From a checkpoint of a small transformer trained on Wikipedia.
Size: 12 heads of 64, MLP 3072 ReLU.
Each number is 50 + 15 x the weight over its row's rms, rounded and kept within 0 to 99. Layers, rows and columns count from 0. The size before them is the row's rms in percent of the matrix's.

# layer 2 attention output (transposed), 768x768, rms 0.025, rows 313-319, columns 0-127
090:50 49 59 68 48 44 51 55 65 36 64 65 60 27 40 34 59 61 32 40 59 77 62 02 64 46 55 45 34 38 56 08 38 66 55 44 63 24 52 64 37 56 35 56 37 44 62 41 41 64 61 25 43 47 23 31 61 76 51 39 64 57 64 59 61 56 71 61 57 39 57 63 69 38 63 39 56 61 47 53 35 78 64 26 59 45 67 43 32 38 30 43 33 65 75 47 52 61 81 75 50 35 55 48 43 55 56 40 52 82 53 37 34 58 44 39 55 52 65 66 35 43 23 67 60 33 44 47
074:40 55 38 47 58 32 52 74 62 20 70 57 51 62 71 59 52 69 50 65 34 69 60 41 69 30 45 53 11 47 52 63 16 62 37 48 47 42 38 57 57 58 60 73 45 52 43 17 79 32 59 37 52 53 56 38 59 27 30 53 59 44 85 28 31 38 48 51 39 45 69 43 43 48 40 27 36 59 42 75 33 36 42 61 47 39 32 49 73 40 53 47 33 60 22 40 53 40 47 78 75 57 71 22 34 57 37 50 44 30 71 45 65 47 48 29 29 75 61 48 33 37 60 61 50 30 37 23
094:39 39 54 68 53 39 41 42 66 39 69 26 66 31 74 50 50 46 38 45 37 63 31 60 68 33 51 60 45 44 29 49 36 73 57 52 44 52 45 72 54 60 47 59 55 27 54 44 75 60 34 51 33 51 44 54 50 50 66 24 35 60 45 44 50 80 47 32 47 58 37 48 55 44 56 43 66 40 49 64 77 51 29 77 71 23 56 62 62 17 27 16 54 58 27 66 53 37 65 38 37 52 33 48 63 57 31 44 73 43 42 53 47 43 47 62 56 45 28 45 33 27 60 39 72 57 75 48
095:38 47 32 47 45 83 57 53 48 86 49 64 48 37 48 41 33 69 62 77 60 33 69 43 32 55 49 77 50 24 61 55 36 33 43 42 28 24 58 36 44 52 40 40 73 58 59 57 61 31 54 99 60 66 37 40 72 24 44 66 50 42 44 66 51 65 47 40 65 71 56 44 63 82 49 44 53 52 41 53 22 60 67 33 46 70 48 49 39 35 58 71 61 38 66 30 49 47 75 50 46 47 57 27 56 39 60 57 70 42 55 40 57 47 36 40 57 46 79 52 70 56 49 70 21 35 63 51
092:29 50 58 74 33 62 39 57 54 56 22 68 51 46 47 35 37 49 53 75 56 63 46 50 40 67 48 73 35 52 56 29 29 55 37 52 53 45 53 41 33 43 43 48 50 57 45 73 46 47 55 64 50 43 59 49 40 53 67 61 71 35 54 55 66 46 34 49 55 36 34 45 73 48 35 32 54 40 32 49 43 18 53 28 37 52 61 39 39 51 37 64 71 58 80 64 46 41 41 56 39 35 35 29 74 22 65 61 58 65 62 47 53 42 35 35 42 45 49 75 58 68 18 60 50 56 71 40
067:53 43 35 68 74 07 64 53 68 33 72 65 51 49 53 52 47 58 58 64 25 64 54 59 47 24 41 52 36 64 32 74 67 42 56 33 24 63 40 42 57 68 47 65 40 57 68 52 84 39 70 41 43 58 49 62 71 33 61 54 57 50 54 27 28 56 41 50 53 47 62 41 53 41 34 44 46 39 55 66 61 30 52 72 63 41 57 69 70 59 70 43 27 46 22 45 59 60 54 57 43 38 44 35 34 82 45 55 59 37 53 51 74 22 52 55 42 69 54 39 33 47 80 55 43 42 34 36
075:65 53 54 53 42 16 43 70 39 60 59 61 40 44 43 67 59 61 49 41 50 50 51 61 50 24 62 30 55 33 38 60 46 51 58 28 46 52 48 36 63 71 49 56 57 61 77 18 41 81 51 34 72 46 50 48 61 39 61 53 32 55 50 41 45 69 31 47 49 57 56 69 38 40 56 16 60 55 77 67 64 60 38 39 33 57 34 49 72 05 51 33 47 56 52 53 51 40 25 60 60 70 66 65 47 57 43 40 58 57 45 51 79 54 36 70 52 62 42 43 49 39 56 64 88 43 35 39
# layer 2 attention value, 768x768, rms 0.0142, rows 314-319, columns 0-127
076:76 71 58 45 36 54 32 56 61 58 41 54 50 31 52 51 49 60 81 47 47 52 12 48 40 48 73 51 69 75 43 56 73 41 64 64 58 53 41 30 51 67 31 37 50 37 72 41 42 64 33 52 53 45 68 73 42 42 39 38 55 62 44 72 89 41 24 55 40 54 52 99 52 34 49 43 30 57 53 36 92 73 68 62 27 60 88 86 51 63 44 44 51 37 81 26 49 29 41 41 36 63 27 88 75 54 67 17 44 36 51 43 50 57 59 50 42 85 72 33 53 44 37 41 35 51 73 38
087:40 66 60 41 35 46 50 50 38 68 54 43 34 65 61 40 46 42 38 51 39 39 63 42 48 53 62 45 35 20 76 61 72 24 64 53 37 28 46 29 81 68 62 56 49 35 75 65 33 68 32 44 56 78 46 44 34 41 39 43 30 61 69 49 42 72 52 37 62 90 70 55 58 56 42 47 50 36 57 48 27 28 42 76 87 46 18 59 64 48 50 36 69 58 55 49 44 32 24 77 38 38 70 48 56 67 63 57 74 62 61 43 45 29 48 57 47 55 65 83 50 23 68 28 39 56 55 30
091:60 70 25 36 56 46 53 17 57 38 48 41 36 44 45 57 51 52 29 45 35 56 28 61 21 33 51 43 35 31 27 47 71 65 31 30 76 70 52 67 09 63 55 35 38 54 61 45 31 28 66 45 99 49 72 55 46 44 53 81 73 60 57 40 56 46 42 55 36 41 54 31 67 65 54 54 27 36 73 53 78 49 36 56 45 21 64 61 48 79 69 59 54 52 55 74 44 65 53 57 66 42 85 75 69 42 63 48 57 51 55 57 35 57 61 70 31 50 24 40 54 41 61 35 63 63 55 64
091:40 42 04 39 38 31 86 30 47 38 69 51 38 21 45 56 45 63 50 48 25 36 41 40 35 50 45 41 71 38 46 41 78 21 53 46 54 31 43 68 57 78 63 31 53 79 60 35 34 43 54 57 54 31 50 12 78 55 32 51 72 32 22 59 64 38 69 45 38 39 60 49 51 58 28 74 42 39 64 47 65 48 38 44 66 41 44 45 38 66 56 52 56 46 35 70 47 29 48 36 24 23 87 32 51 39 33 39 59 65 68 41 41 44 32 62 25 44 57 34 66 55 63 31 62 40 59 39
073:63 61 35 44 27 62 19 47 46 52 61 32 43 59 39 64 45 17 29 42 62 60 42 43 42 36 55 61 42 81 51 45 63 50 61 58 26 56 31 77 75 61 37 86 43 46 76 56 52 68 44 77 50 51 40 57 45 46 26 64 52 94 45 44 39 58 27 67 41 57 55 50 50 48 59 86 54 76 53 60 55 68 71 45 51 58 77 51 44 40 38 60 39 41 67 48 38 48 57 37 58 80 71 79 75 35 66 34 33 34 56 41 40 46 46 50 43 57 60 42 29 36 33 62 18 59 39 72
079:50 63 17 73 29 68 32 29 49 43 26 45 57 61 60 49 45 28 44 67 46 41 44 37 79 29 41 56 34 61 59 40 74 38 50 61 21 56 45 75 54 25 44 80 37 38 47 67 37 44 43 41 72 39 60 23 54 58 71 68 79 65 70 61 38 31 40 94 49 44 60 37 34 68 55 71 40 73 46 39 54 51 56 64 33 28 36 67 57 38 39 50 32 51 42 60 60 51 35 61 64 76 42 45 33 31 74 52 60 67 71 41 47 57 54 30 63 41 49 49 55 50 62 63 43 80 52 60
# layer 2 attention query, 768x768, rms 0.0192, rows 320-340, columns 0-127
091:50 72 58 43 54 65 58 52 37 64 83 46 44 27 49 43 69 28 31 55 55 38 61 51 48 78 45 61 54 41 53 49 35 90 58 45 55 52 52 31 07 44 37 65 43 25 31 72 29 47 66 51 33 66 44 87 57 63 62 54 48 64 58 58 32 51 63 67 62 47 44 59 33 48 49 50 37 51 73 76 72 29 65 90 54 54 75 52 62 66 67 54 48 46 57 43 34 31 43 61 59 25 58 38 45 46 40 39 47 46 63 52 30 40 21 60 57 82 51 45 58 44 47 93 48 80 57 47
101:36 55 40 55 38 57 62 47 47 36 43 63 43 80 78 48 27 29 42 71 87 51 25 46 17 42 53 53 45 42 60 42 42 43 78 26 33 69 49 50 49 24 73 82 30 66 81 43 44 57 42 57 16 46 59 46 50 57 66 67 57 52 15 56 42 47 46 67 33 50 22 42 61 69 48 39 18 33 32 76 33 59 34 56 82 50 56 41 53 40 62 34 57 51 53 58 38 55 96 43 28 90 18 77 16 35 85 44 39 39 56 65 42 61 55 48 20 54 37 30 49 37 68 64 38 48 22 28
093:41 52 46 30 31 61 65 24 47 60 61 54 64 57 38 43 46 31 63 58 58 84 51 58 43 71 40 76 45 45 61 62 53 58 45 64 46 58 25 69 53 85 56 48 43 55 43 64 56 50 65 55 70 74 54 46 36 51 73 55 43 29 43 70 28 54 51 78 36 43 58 51 62 41 48 48 39 64 36 58 22 35 53 69 53 49 35 42 40 82 53 45 69 59 43 33 30 62 54 31 33 34 34 51 04 60 62 44 42 54 82 50 58 55 30 48 68 28 74 74 72 47 78 75 49 43 56 42
096:63 50 39 22 36 55 57 55 42 32 52 58 49 50 29 28 69 63 30 53 35 55 54 43 43 20 44 55 57 35 55 34 59 48 75 45 53 60 77 50 82 43 50 33 45 43 72 45 56 51 74 40 71 70 28 44 56 52 76 53 43 37 49 23 42 69 53 54 50 43 43 63 58 49 36 48 46 46 41 47 15 32 47 53 49 40 28 64 35 52 24 36 44 53 30 86 64 75 11 67 53 37 41 49 50 34 67 34 69 57 66 63 62 39 74 60 69 38 60 60 78 60 48 73 82 25 38 78
103:64 34 47 59 41 50 45 50 38 69 58 54 45 50 70 48 28 63 38 54 61 60 55 48 59 72 65 60 62 03 35 45 38 64 24 42 29 42 37 23 52 39 33 68 40 15 47 41 32 61 56 38 60 15 58 39 80 66 52 46 65 58 46 49 22 64 59 84 65 81 68 57 47 85 45 75 52 73 86 34 60 49 65 65 40 47 43 33 36 45 64 33 43 49 46 38 43 40 54 59 39 34 38 53 44 58 44 48 68 57 79 24 39 52 38 92 25 62 55 69 36 59 46 59 40 68 73 60
101:48 51 50 27 38 33 35 52 53 48 51 68 54 17 43 53 55 49 50 57 62 34 37 60 52 61 51 69 20 53 68 45 34 47 63 33 22 37 60 40 57 59 61 62 59 45 48 51 39 51 33 57 62 64 62 49 50 48 65 26 66 38 81 37 45 47 62 59 38 38 27 30 50 58 64 46 50 46 47 62 70 28 50 66 50 37 73 63 43 58 45 52 66 68 65 24 40 63 35 36 56 27 51 50 52 41 61 41 65 37 37 74 42 45 23 25 61 41 38 04 51 72 84 61 32 67 52 61
102:36 58 59 31 39 48 51 71 50 48 65 71 39 58 39 42 55 31 63 57 81 45 67 48 49 59 70 49 66 47 73 44 68 40 65 37 34 47 59 51 67 59 58 53 55 55 60 54 73 74 66 55 41 72 51 49 35 24 48 44 58 47 46 58 38 43 58 45 33 39 61 43 67 41 33 04 62 58 25 58 40 54 40 10 20 48 47 21 57 63 54 32 43 64 66 27 75 63 42 70 28 42 45 44 48 43 49 45 50 50 50 48 66 47 42 49 42 67 48 56 85 73 45 74 48 37 53 53
094:62 12 72 62 43 73 57 38 43 39 74 57 75 41 86 45 46 34 51 57 43 48 86 46 39 66 31 58 66 27 49 74 70 42 71 45 52 42 08 39 37 33 50 43 52 47 47 55 37 47 72 61 62 53 46 10 69 71 45 73 63 26 64 59 76 46 43 54 31 35 71 39 36 48 65 55 83 67 38 37 55 54 23 73 49 40 60 70 45 62 39 38 35 70 54 43 39 58 53 46 61 37 50 76 36 46 67 25 77 77 41 67 50 64 41 48 37 60 63 44 58 39 30 22 65 43 55 46
095:05 65 33 43 48 57 70 31 10 54 50 54 65 07 55 53 51 30 50 54 29 59 30 49 39 42 42 42 53 62 48 50 41 24 52 19 66 42 59 38 41 74 43 72 55 38 68 71 39 46 49 40 18 50 38 29 37 43 38 36 68 49 62 63 38 48 27 32 47 41 92 59 51 64 66 41 31 51 49 46 82 31 50 31 28 42 40 71 55 58 36 28 55 72 19 64 42 36 59 49 54 08 58 63 48 56 44 25 50 52 38 54 51 57 38 47 41 20 54 49 53 50 36 30 50 80 63 41
097:53 70 49 46 64 53 60 86 88 53 05 58 57 65 57 56 39 26 36 51 39 42 36 35 53 37 59 45 67 40 71 65 69 70 25 84 18 65 41 43 60 51 59 43 43 52 60 46 45 60 50 45 38 84 33 55 24 76 40 38 50 61 56 37 35 85 53 41 46 37 64 33 55 38 66 74 43 39 59 45 50 66 51 38 57 58 61 41 59 69 52 48 44 60 45 74 24 53 58 43 24 13 71 52 44 60 64 59 70 40 41 45 52 30 66 88 67 45 48 26 52 48 50 47 65 65 49 49
103:15 75 57 34 53 46 53 53 10 62 44 65 67 50 10 56 39 68 67 32 58 44 41 21 60 00 72 99 29 46 59 32 63 32 49 28 27 59 21 41 76 26 74 89 46 52 55 60 56 46 62 56 52 59 62 51 68 43 91 63 51 55 43 62 79 49 45 68 53 42 46 36 60 58 46 35 42 51 46 45 40 47 52 68 86 67 46 32 70 54 33 40 33 43 65 51 33 67 49 50 56 34 36 41 46 76 34 50 54 24 57 48 29 44 60 46 73 38 51 49 76 56 27 15 21 43 35 71
124:47 59 48 26 54 57 59 75 69 71 66 69 49 80 46 30 80 52 43 44 68 30 17 32 52 34 79 59 50 46 70 52 03 55 55 63 46 54 52 45 25 43 63 51 54 40 42 52 58 41 55 51 46 45 49 69 32 56 59 16 37 54 38 57 53 54 90 83 42 58 35 58 53 57 54 62 47 37 62 55 37 33 67 57 37 29 52 43 42 53 45 40 25 56 59 42 68 54 76 42 40 63 29 70 64 59 47 59 54 71 36 52 40 44 37 62 67 70 54 33 57 83 80 41 33 85 46 41
106:73 53 58 66 58 52 40 41 73 39 54 41 43 73 47 40 36 51 10 38 62 48 57 62 70 50 58 48 85 48 45 42 58 40 25 34 54 40 38 41 37 59 60 41 50 76 42 40 95 58 69 41 52 63 49 28 43 52 50 43 42 42 70 46 52 37 71 37 44 29 56 60 30 62 52 31 43 63 62 93 28 52 44 18 66 45 37 16 53 95 53 59 47 50 74 66 42 45 58 49 54 78 32 61 41 36 80 41 51 41 26 59 63 74 60 44 41 51 52 52 55 52 31 60 58 28 33 34
099:60 46 42 36 42 53 28 53 57 56 28 51 52 75 36 51 67 47 35 44 55 52 68 67 67 55 68 54 31 33 46 47 34 70 87 58 34 34 76 43 62 78 57 46 50 52 59 57 33 56 49 38 55 80 72 59 67 54 69 43 84 06 49 42 31 68 36 46 20 63 39 32 56 35 91 65 49 52 50 28 44 37 84 67 71 46 22 61 53 55 41 60 31 63 70 60 52 77 32 26 39 82 32 48 57 51 57 48 98 57 57 60 53 33 51 52 53 37 30 42 61 73 88 58 61 46 53 40
108:48 44 49 45 45 40 50 45 48 66 66 48 51 61 26 54 52 42 52 38 64 63 32 50 39 68 49 29 49 66 69 44 53 47 48 26 52 57 58 65 32 10 54 68 40 57 58 48 46 51 40 81 54 45 32 47 60 46 64 75 49 37 52 74 26 46 54 66 49 36 52 45 56 66 42 37 38 38 81 14 47 52 66 66 59 48 46 18 49 32 68 57 45 60 20 50 46 59 35 47 79 56 29 47 59 50 66 50 49 49 32 61 45 47 45 50 71 61 60 42 65 48 64 44 46 56 25 33
100:44 03 28 57 45 38 58 40 45 71 32 36 50 47 69 59 45 64 51 45 62 08 13 34 20 52 62 47 40 61 36 48 81 51 23 71 68 50 40 58 47 11 64 45 42 32 45 51 41 63 51 50 65 45 67 54 36 37 64 53 47 56 55 40 60 27 43 44 83 64 75 33 68 36 47 35 46 43 53 50 72 42 16 40 27 49 68 43 46 43 38 70 48 41 24 38 51 86 56 41 60 35 67 36 62 58 84 57 38 41 61 45 71 61 47 64 54 48 70 44 40 38 47 42 45 46 77 54
105:33 47 48 30 56 59 72 54 52 51 45 36 47 47 49 39 52 37 53 56 78 37 23 48 44 49 47 28 60 59 49 52 65 55 44 43 50 33 33 37 18 49 44 54 51 52 36 63 68 56 34 43 54 48 50 61 45 38 15 55 16 53 87 63 41 44 41 36 77 59 50 59 62 35 47 67 44 34 66 49 49 59 65 43 58 35 70 51 55 55 59 61 52 37 32 56 52 75 30 53 16 63 59 67 51 65 70 67 77 37 32 40 66 44 55 70 75 42 70 44 86 77 38 41 03 38 35 62
096:75 29 41 32 41 47 46 22 20 56 40 42 63 30 70 55 53 86 43 40 50 60 64 55 19 25 40 41 50 46 29 51 34 41 62 25 82 31 52 44 62 38 48 67 65 56 34 54 45 46 36 73 53 55 48 38 73 49 51 40 56 55 58 39 46 30 34 54 53 51 61 50 74 71 46 57 14 53 37 45 70 32 27 38 41 62 48 42 47 45 35 68 31 40 37 68 29 69 48 61 56 48 89 28 66 43 34 51 37 39 40 41 71 60 44 29 69 54 70 57 42 37 34 27 62 15 70 46
097:81 50 36 39 36 44 55 76 62 59 20 47 53 60 42 41 50 44 56 53 32 06 21 51 59 23 70 47 52 47 55 45 45 58 59 29 49 65 51 48 61 47 44 71 61 55 39 32 33 46 41 71 00 52 31 44 64 58 56 34 58 29 50 35 57 46 54 04 73 38 41 54 49 19 80 31 63 57 54 59 48 27 40 24 33 52 50 43 50 34 44 55 53 34 81 61 25 69 56 51 51 64 41 46 69 53 41 56 74 59 42 60 71 79 53 39 36 57 40 60 61 62 55 31 70 41 60 24
107:82 41 62 38 33 49 42 30 65 52 49 55 51 57 74 49 73 57 18 34 60 47 52 61 53 69 48 70 44 53 43 60 38 33 50 46 35 26 41 49 56 42 48 40 35 51 63 50 49 49 50 59 52 56 81 37 60 52 79 81 52 57 69 35 32 41 32 59 48 44 38 41 43 42 86 53 58 66 57 48 68 47 64 41 77 54 33 71 47 79 58 55 49 57 55 59 60 53 74 39 47 46 19 54 79 49 49 42 45 64 25 44 15 32 71 49 56 59 47 50 48 55 37 68 73 56 41 36
102:62 63 36 61 53 65 72 44 34 49 59 38 66 45 47 53 48 51 31 30 94 38 03 30 42 40 66 39 63 48 47 72 54 57 20 34 41 62 62 55 62 73 79 44 50 38 43 60 27 65 56 43 38 68 18 62 49 52 39 30 59 62 34 38 68 37 53 84 50 37 55 46 50 58 52 73 39 41 38 65 47 51 28 63 42 52 65 43 48 23 54 35 49 43 40 68 57 58 33 60 40 35 59 60 68 50 77 38 49 23 38 33 44 85 66 69 56 72 44 55 24 52 45 42 24 70 62 39
# layer 2 attention key, 768x768, rms 0.0176, rows 320-340, columns 0-127
100:36 57 48 51 49 29 44 71 53 77 32 67 60 72 27 52 57 62 39 37 72 43 36 44 53 64 37 25 68 68 39 55 48 29 50 70 56 44 54 61 74 44 57 58 50 53 51 35 67 57 43 53 69 34 48 55 38 16 48 51 44 46 64 48 54 46 36 27 51 65 46 33 74 29 84 56 48 64 50 59 41 23 65 18 53 60 61 32 39 52 53 46 51 59 46 51 51 41 23 52 53 58 43 36 64 50 43 47 49 61 29 77 59 50 32 45 40 28 41 43 34 72 38 65 61 76 17 44
109:44 67 62 47 48 46 04 49 30 45 73 46 64 31 50 24 61 51 46 57 44 40 61 51 40 48 49 33 70 34 29 49 50 79 76 48 35 78 67 33 33 25 43 26 42 41 52 45 49 33 57 09 65 53 52 54 55 54 37 60 49 43 51 58 56 57 70 62 34 41 51 67 61 63 36 67 49 53 53 55 30 56 46 50 48 41 42 65 73 48 48 69 32 66 50 27 38 55 59 66 45 62 37 53 55 53 51 31 58 76 43 32 49 29 48 54 38 69 39 51 65 60 52 60 70 32 60 76
101:54 43 62 57 49 36 32 62 73 42 45 37 38 51 62 59 59 32 63 15 45 35 56 23 62 50 63 42 75 52 18 51 27 57 30 31 38 71 46 35 46 42 45 41 53 42 45 59 39 53 52 51 54 48 26 80 53 51 68 38 36 58 40 48 36 52 23 41 32 54 41 68 30 37 62 43 41 48 73 48 33 74 53 53 73 64 66 56 32 54 51 43 95 50 31 56 66 34 27 64 35 42 41 52 76 61 23 26 38 55 56 58 66 37 26 50 60 39 56 53 52 42 68 51 50 57 44 16
102:51 55 30 39 40 39 30 57 52 52 53 43 59 72 58 31 69 51 54 84 74 93 52 50 43 69 41 43 43 41 39 52 46 69 54 47 30 44 57 53 29 76 44 34 43 43 53 46 74 71 37 60 40 66 49 42 56 64 39 49 52 33 52 71 57 47 75 64 48 55 41 51 30 44 43 48 44 31 53 25 59 25 63 52 46 32 48 25 19 48 63 43 35 47 65 48 57 36 64 31 48 34 40 62 56 55 63 26 55 58 51 35 34 24 56 14 28 30 49 55 72 50 44 56 53 37 14 56
103:35 40 39 61 27 32 53 49 37 34 50 44 58 29 54 47 41 67 62 44 46 52 40 55 52 47 43 51 36 57 49 37 43 55 50 63 73 66 88 55 43 33 50 45 41 52 56 65 60 52 55 57 21 54 44 28 45 39 69 63 51 50 63 34 47 69 52 30 21 38 58 47 74 30 63 29 62 32 42 52 32 46 31 15 53 65 56 36 40 38 27 58 39 56 39 38 35 46 56 65 37 83 76 59 43 14 35 62 42 18 39 38 54 46 52 27 28 55 32 27 49 53 39 58 44 29 45 63
110:32 38 64 48 55 64 50 45 55 53 74 47 39 66 63 38 64 51 57 67 32 58 59 38 61 70 46 56 60 51 62 88 56 58 51 31 57 51 38 76 49 44 49 59 59 56 80 59 61 42 40 47 37 50 54 26 62 49 50 51 22 35 66 24 61 39 33 38 64 54 60 70 39 42 60 45 34 53 64 67 39 53 60 42 59 52 34 52 77 52 78 38 63 62 32 60 37 50 58 22 78 58 37 53 39 34 38 23 65 40 46 42 34 50 77 62 76 15 65 68 67 38 75 28 43 32 57 51
103:34 04 49 48 36 58 31 43 56 75 39 55 69 82 55 35 39 51 41 76 56 54 50 48 50 42 49 32 44 78 46 59 44 42 25 89 56 43 62 58 50 46 71 49 28 46 44 49 64 28 58 27 62 55 47 61 23 49 57 54 40 65 67 43 38 53 60 44 51 57 21 48 48 36 73 75 51 38 60 59 44 46 66 63 52 52 51 50 43 40 35 36 48 41 53 57 47 61 50 35 50 50 71 84 51 56 40 32 52 55 49 71 64 43 84 27 58 24 47 33 31 72 61 38 44 38 57 51
103:65 84 61 54 60 63 56 33 41 37 36 53 44 69 48 36 30 70 33 36 47 43 27 44 70 45 42 56 47 30 64 48 33 43 47 67 68 16 47 38 75 36 33 66 30 57 47 62 55 60 42 19 52 70 47 58 66 12 50 24 55 58 59 61 52 54 37 35 46 51 43 44 54 39 60 41 45 55 74 64 29 30 76 37 36 65 39 55 70 51 67 54 27 45 45 50 38 47 58 42 55 45 45 60 53 26 27 56 41 35 37 25 37 39 43 47 45 59 57 48 50 37 31 50 56 60 34 42
107:55 24 69 15 29 51 52 27 92 33 64 40 61 68 59 35 70 47 55 27 43 32 60 71 48 49 49 49 53 54 49 52 79 72 30 71 63 41 46 56 64 46 56 62 27 71 52 48 26 49 42 49 62 69 58 55 33 42 38 54 36 56 52 41 45 55 48 72 41 61 43 65 41 31 68 49 44 44 54 72 28 49 53 54 62 52 59 48 59 40 57 49 38 49 64 59 61 09 42 51 58 71 41 51 70 39 34 60 70 49 36 57 31 46 66 46 31 46 64 27 38 31 28 42 39 40 74 62
102:36 57 60 69 60 69 41 29 43 45 87 36 48 49 74 64 48 51 64 62 14 38 73 74 62 56 49 70 57 27 43 63 17 63 61 38 34 52 78 63 57 55 44 70 63 60 52 12 74 35 50 41 36 36 39 48 58 26 31 89 48 57 62 61 61 30 39 46 50 54 41 34 40 59 25 31 52 64 29 43 68 53 41 36 60 62 58 55 86 43 52 66 35 51 50 72 75 42 44 48 41 54 38 25 68 45 34 56 31 57 45 48 62 44 43 64 34 63 36 45 17 53 61 42 45 57 49 43
103:42 27 45 79 99 53 45 52 72 53 53 32 52 78 79 61 45 54 48 55 54 44 53 38 52 84 26 58 61 66 45 66 29 66 49 49 36 57 55 73 31 71 70 34 00 57 52 53 60 29 59 54 56 47 53 63 46 42 45 32 45 60 55 31 65 77 88 48 36 52 57 62 60 50 42 28 57 40 55 43 35 57 49 15 32 44 39 66 76 53 34 38 37 52 42 60 37 51 70 45 51 58 58 72 14 29 65 55 41 57 41 31 82 45 56 38 48 75 59 76 38 56 61 62 63 52 47 52
117:23 19 65 60 04 23 46 70 53 48 27 29 35 25 63 26 40 47 34 42 56 90 59 63 69 42 52 53 48 33 50 77 39 61 41 59 53 95 72 71 46 41 38 56 59 66 44 60 56 56 54 33 69 43 56 81 60 15 40 60 47 51 86 36 58 42 16 36 57 68 65 58 75 55 40 41 49 62 34 66 45 08 32 24 76 47 65 73 25 60 43 41 28 57 61 54 44 68 58 63 64 62 58 79 56 48 39 34 53 52 60 43 24 48 34 25 63 33 45 76 56 51 37 53 55 28 40 31
108:41 42 50 31 33 57 31 52 43 60 58 50 54 50 81 57 59 44 63 54 49 29 56 57 62 52 72 35 27 63 28 65 34 41 47 78 55 50 72 52 64 64 43 65 40 67 53 49 62 43 31 55 56 56 48 46 51 54 42 43 23 52 39 56 78 58 25 46 52 67 72 37 56 57 39 60 72 49 42 40 48 68 71 49 47 49 44 47 75 24 47 42 39 48 42 33 73 84 73 46 38 40 49 22 36 75 67 59 45 41 57 56 67 48 51 73 47 22 46 47 52 44 67 30 21 48 74 49
105:40 69 59 37 43 74 48 42 42 65 56 51 61 31 52 40 44 44 52 61 64 55 52 35 72 37 31 63 53 58 61 58 13 40 32 57 39 56 45 48 50 35 32 54 57 53 69 54 61 26 44 68 54 52 40 55 41 34 27 54 37 48 67 39 52 40 38 51 55 40 03 43 43 43 55 78 32 47 55 68 65 53 37 50 38 74 49 41 70 41 55 48 61 47 39 19 49 48 43 44 70 53 63 72 41 33 62 52 30 46 48 67 50 46 41 48 77 55 50 60 66 53 50 42 59 34 16 62
109:56 50 52 61 61 70 60 51 41 43 45 41 60 46 64 37 67 30 56 49 70 42 77 52 45 71 63 51 55 48 52 56 27 36 46 34 63 57 54 33 56 73 65 61 58 59 36 52 57 56 69 39 48 55 67 67 33 38 47 28 62 49 46 17 33 44 51 44 40 46 49 63 37 51 33 60 23 53 37 42 81 59 62 51 46 41 67 92 57 49 56 64 51 38 45 43 44 51 44 29 63 62 68 41 50 36 55 40 45 34 50 68 43 70 47 39 52 57 44 56 90 60 60 47 61 41 48 95
105:54 52 52 36 48 62 66 51 86 68 56 64 36 34 36 31 37 40 90 41 61 34 48 69 60 31 62 86 58 36 57 63 41 26 52 40 40 65 37 69 44 78 43 56 52 31 47 49 65 40 45 41 33 38 40 34 73 51 54 23 57 48 18 56 57 57 51 35 58 57 69 21 72 50 62 47 69 32 44 57 39 56 67 70 69 46 31 10 45 65 48 46 75 76 55 65 60 15 57 72 67 50 47 27 55 63 61 58 34 31 30 30 62 46 37 44 24 50 58 35 53 50 40 67 43 25 36 42
106:46 63 66 53 74 61 49 42 38 71 36 60 45 33 32 79 47 40 54 63 64 04 60 60 48 42 46 54 41 43 38 48 49 41 41 62 54 67 53 77 65 44 58 52 26 33 68 31 60 43 46 61 47 53 52 46 24 69 30 56 46 49 16 43 88 19 73 60 32 55 59 54 57 52 47 36 62 70 25 31 36 35 39 38 58 33 42 53 74 52 41 45 33 51 55 48 64 47 55 70 78 60 54 56 59 48 53 65 56 45 61 27 20 32 53 49 42 53 66 43 42 25 52 42 58 43 47 37
106:49 52 59 52 76 84 62 39 63 46 57 64 43 85 40 63 34 49 73 50 35 33 58 40 65 69 45 65 44 61 35 36 50 46 60 72 35 59 17 43 60 52 56 39 61 39 38 69 45 34 40 49 35 37 39 35 67 63 52 17 52 55 49 64 73 60 41 46 47 53 51 59 45 43 69 56 67 35 54 67 48 73 44 77 58 42 58 43 53 28 57 30 63 60 63 15 59 18 41 32 73 44 38 42 38 53 57 46 33 39 65 36 60 41 43 41 21 53 56 49 57 60 90 43 16 67 44 48
102:19 45 51 51 64 66 55 59 42 40 41 53 34 61 60 63 57 46 46 55 64 37 71 30 68 61 40 48 34 69 42 29 77 56 64 52 54 38 73 61 48 60 46 42 13 54 50 44 78 33 52 45 68 31 66 48 35 59 49 52 64 53 63 51 36 37 71 42 53 75 52 55 50 59 44 59 46 51 38 44 54 61 51 56 58 59 37 39 99 65 38 25 23 53 59 61 53 21 64 52 43 38 44 51 59 55 62 02 50 35 50 25 73 65 37 41 60 51 38 82 39 66 25 57 37 23 31 48
109:50 25 61 34 38 49 58 75 01 55 45 63 60 37 62 61 48 56 53 64 61 56 66 72 44 28 48 31 46 44 52 71 61 42 56 50 53 59 31 28 51 35 58 64 47 50 66 14 51 44 32 58 60 41 46 25 34 44 38 32 37 41 55 50 60 69 29 68 42 63 45 59 56 28 32 44 42 74 46 45 44 43 36 32 39 52 53 69 55 41 90 23 41 50 42 44 55 81 37 62 53 47 79 63 54 51 45 37 48 46 64 73 51 52 48 21 52 16 47 45 71 56 54 36 47 52 68 44
106:38 48 39 59 54 46 69 26 43 50 53 64 48 59 57 67 61 45 64 52 35 51 62 35 26 34 52 68 61 47 64 57 23 50 73 29 47 66 53 52 32 44 52 66 58 39 42 55 61 53 61 63 57 47 59 46 48 63 43 77 33 49 54 37 32 48 58 62 35 54 51 71 59 64 36 49 70 52 32 55 41 29 51 57 39 54 33 85 50 33 39 63 59 75 55 48 39 73 49 60 40 55 47 50 54 35 41 46 36 54 63 42 81 51 20 33 46 53 45 61 45 33 81 41 58 60 64 55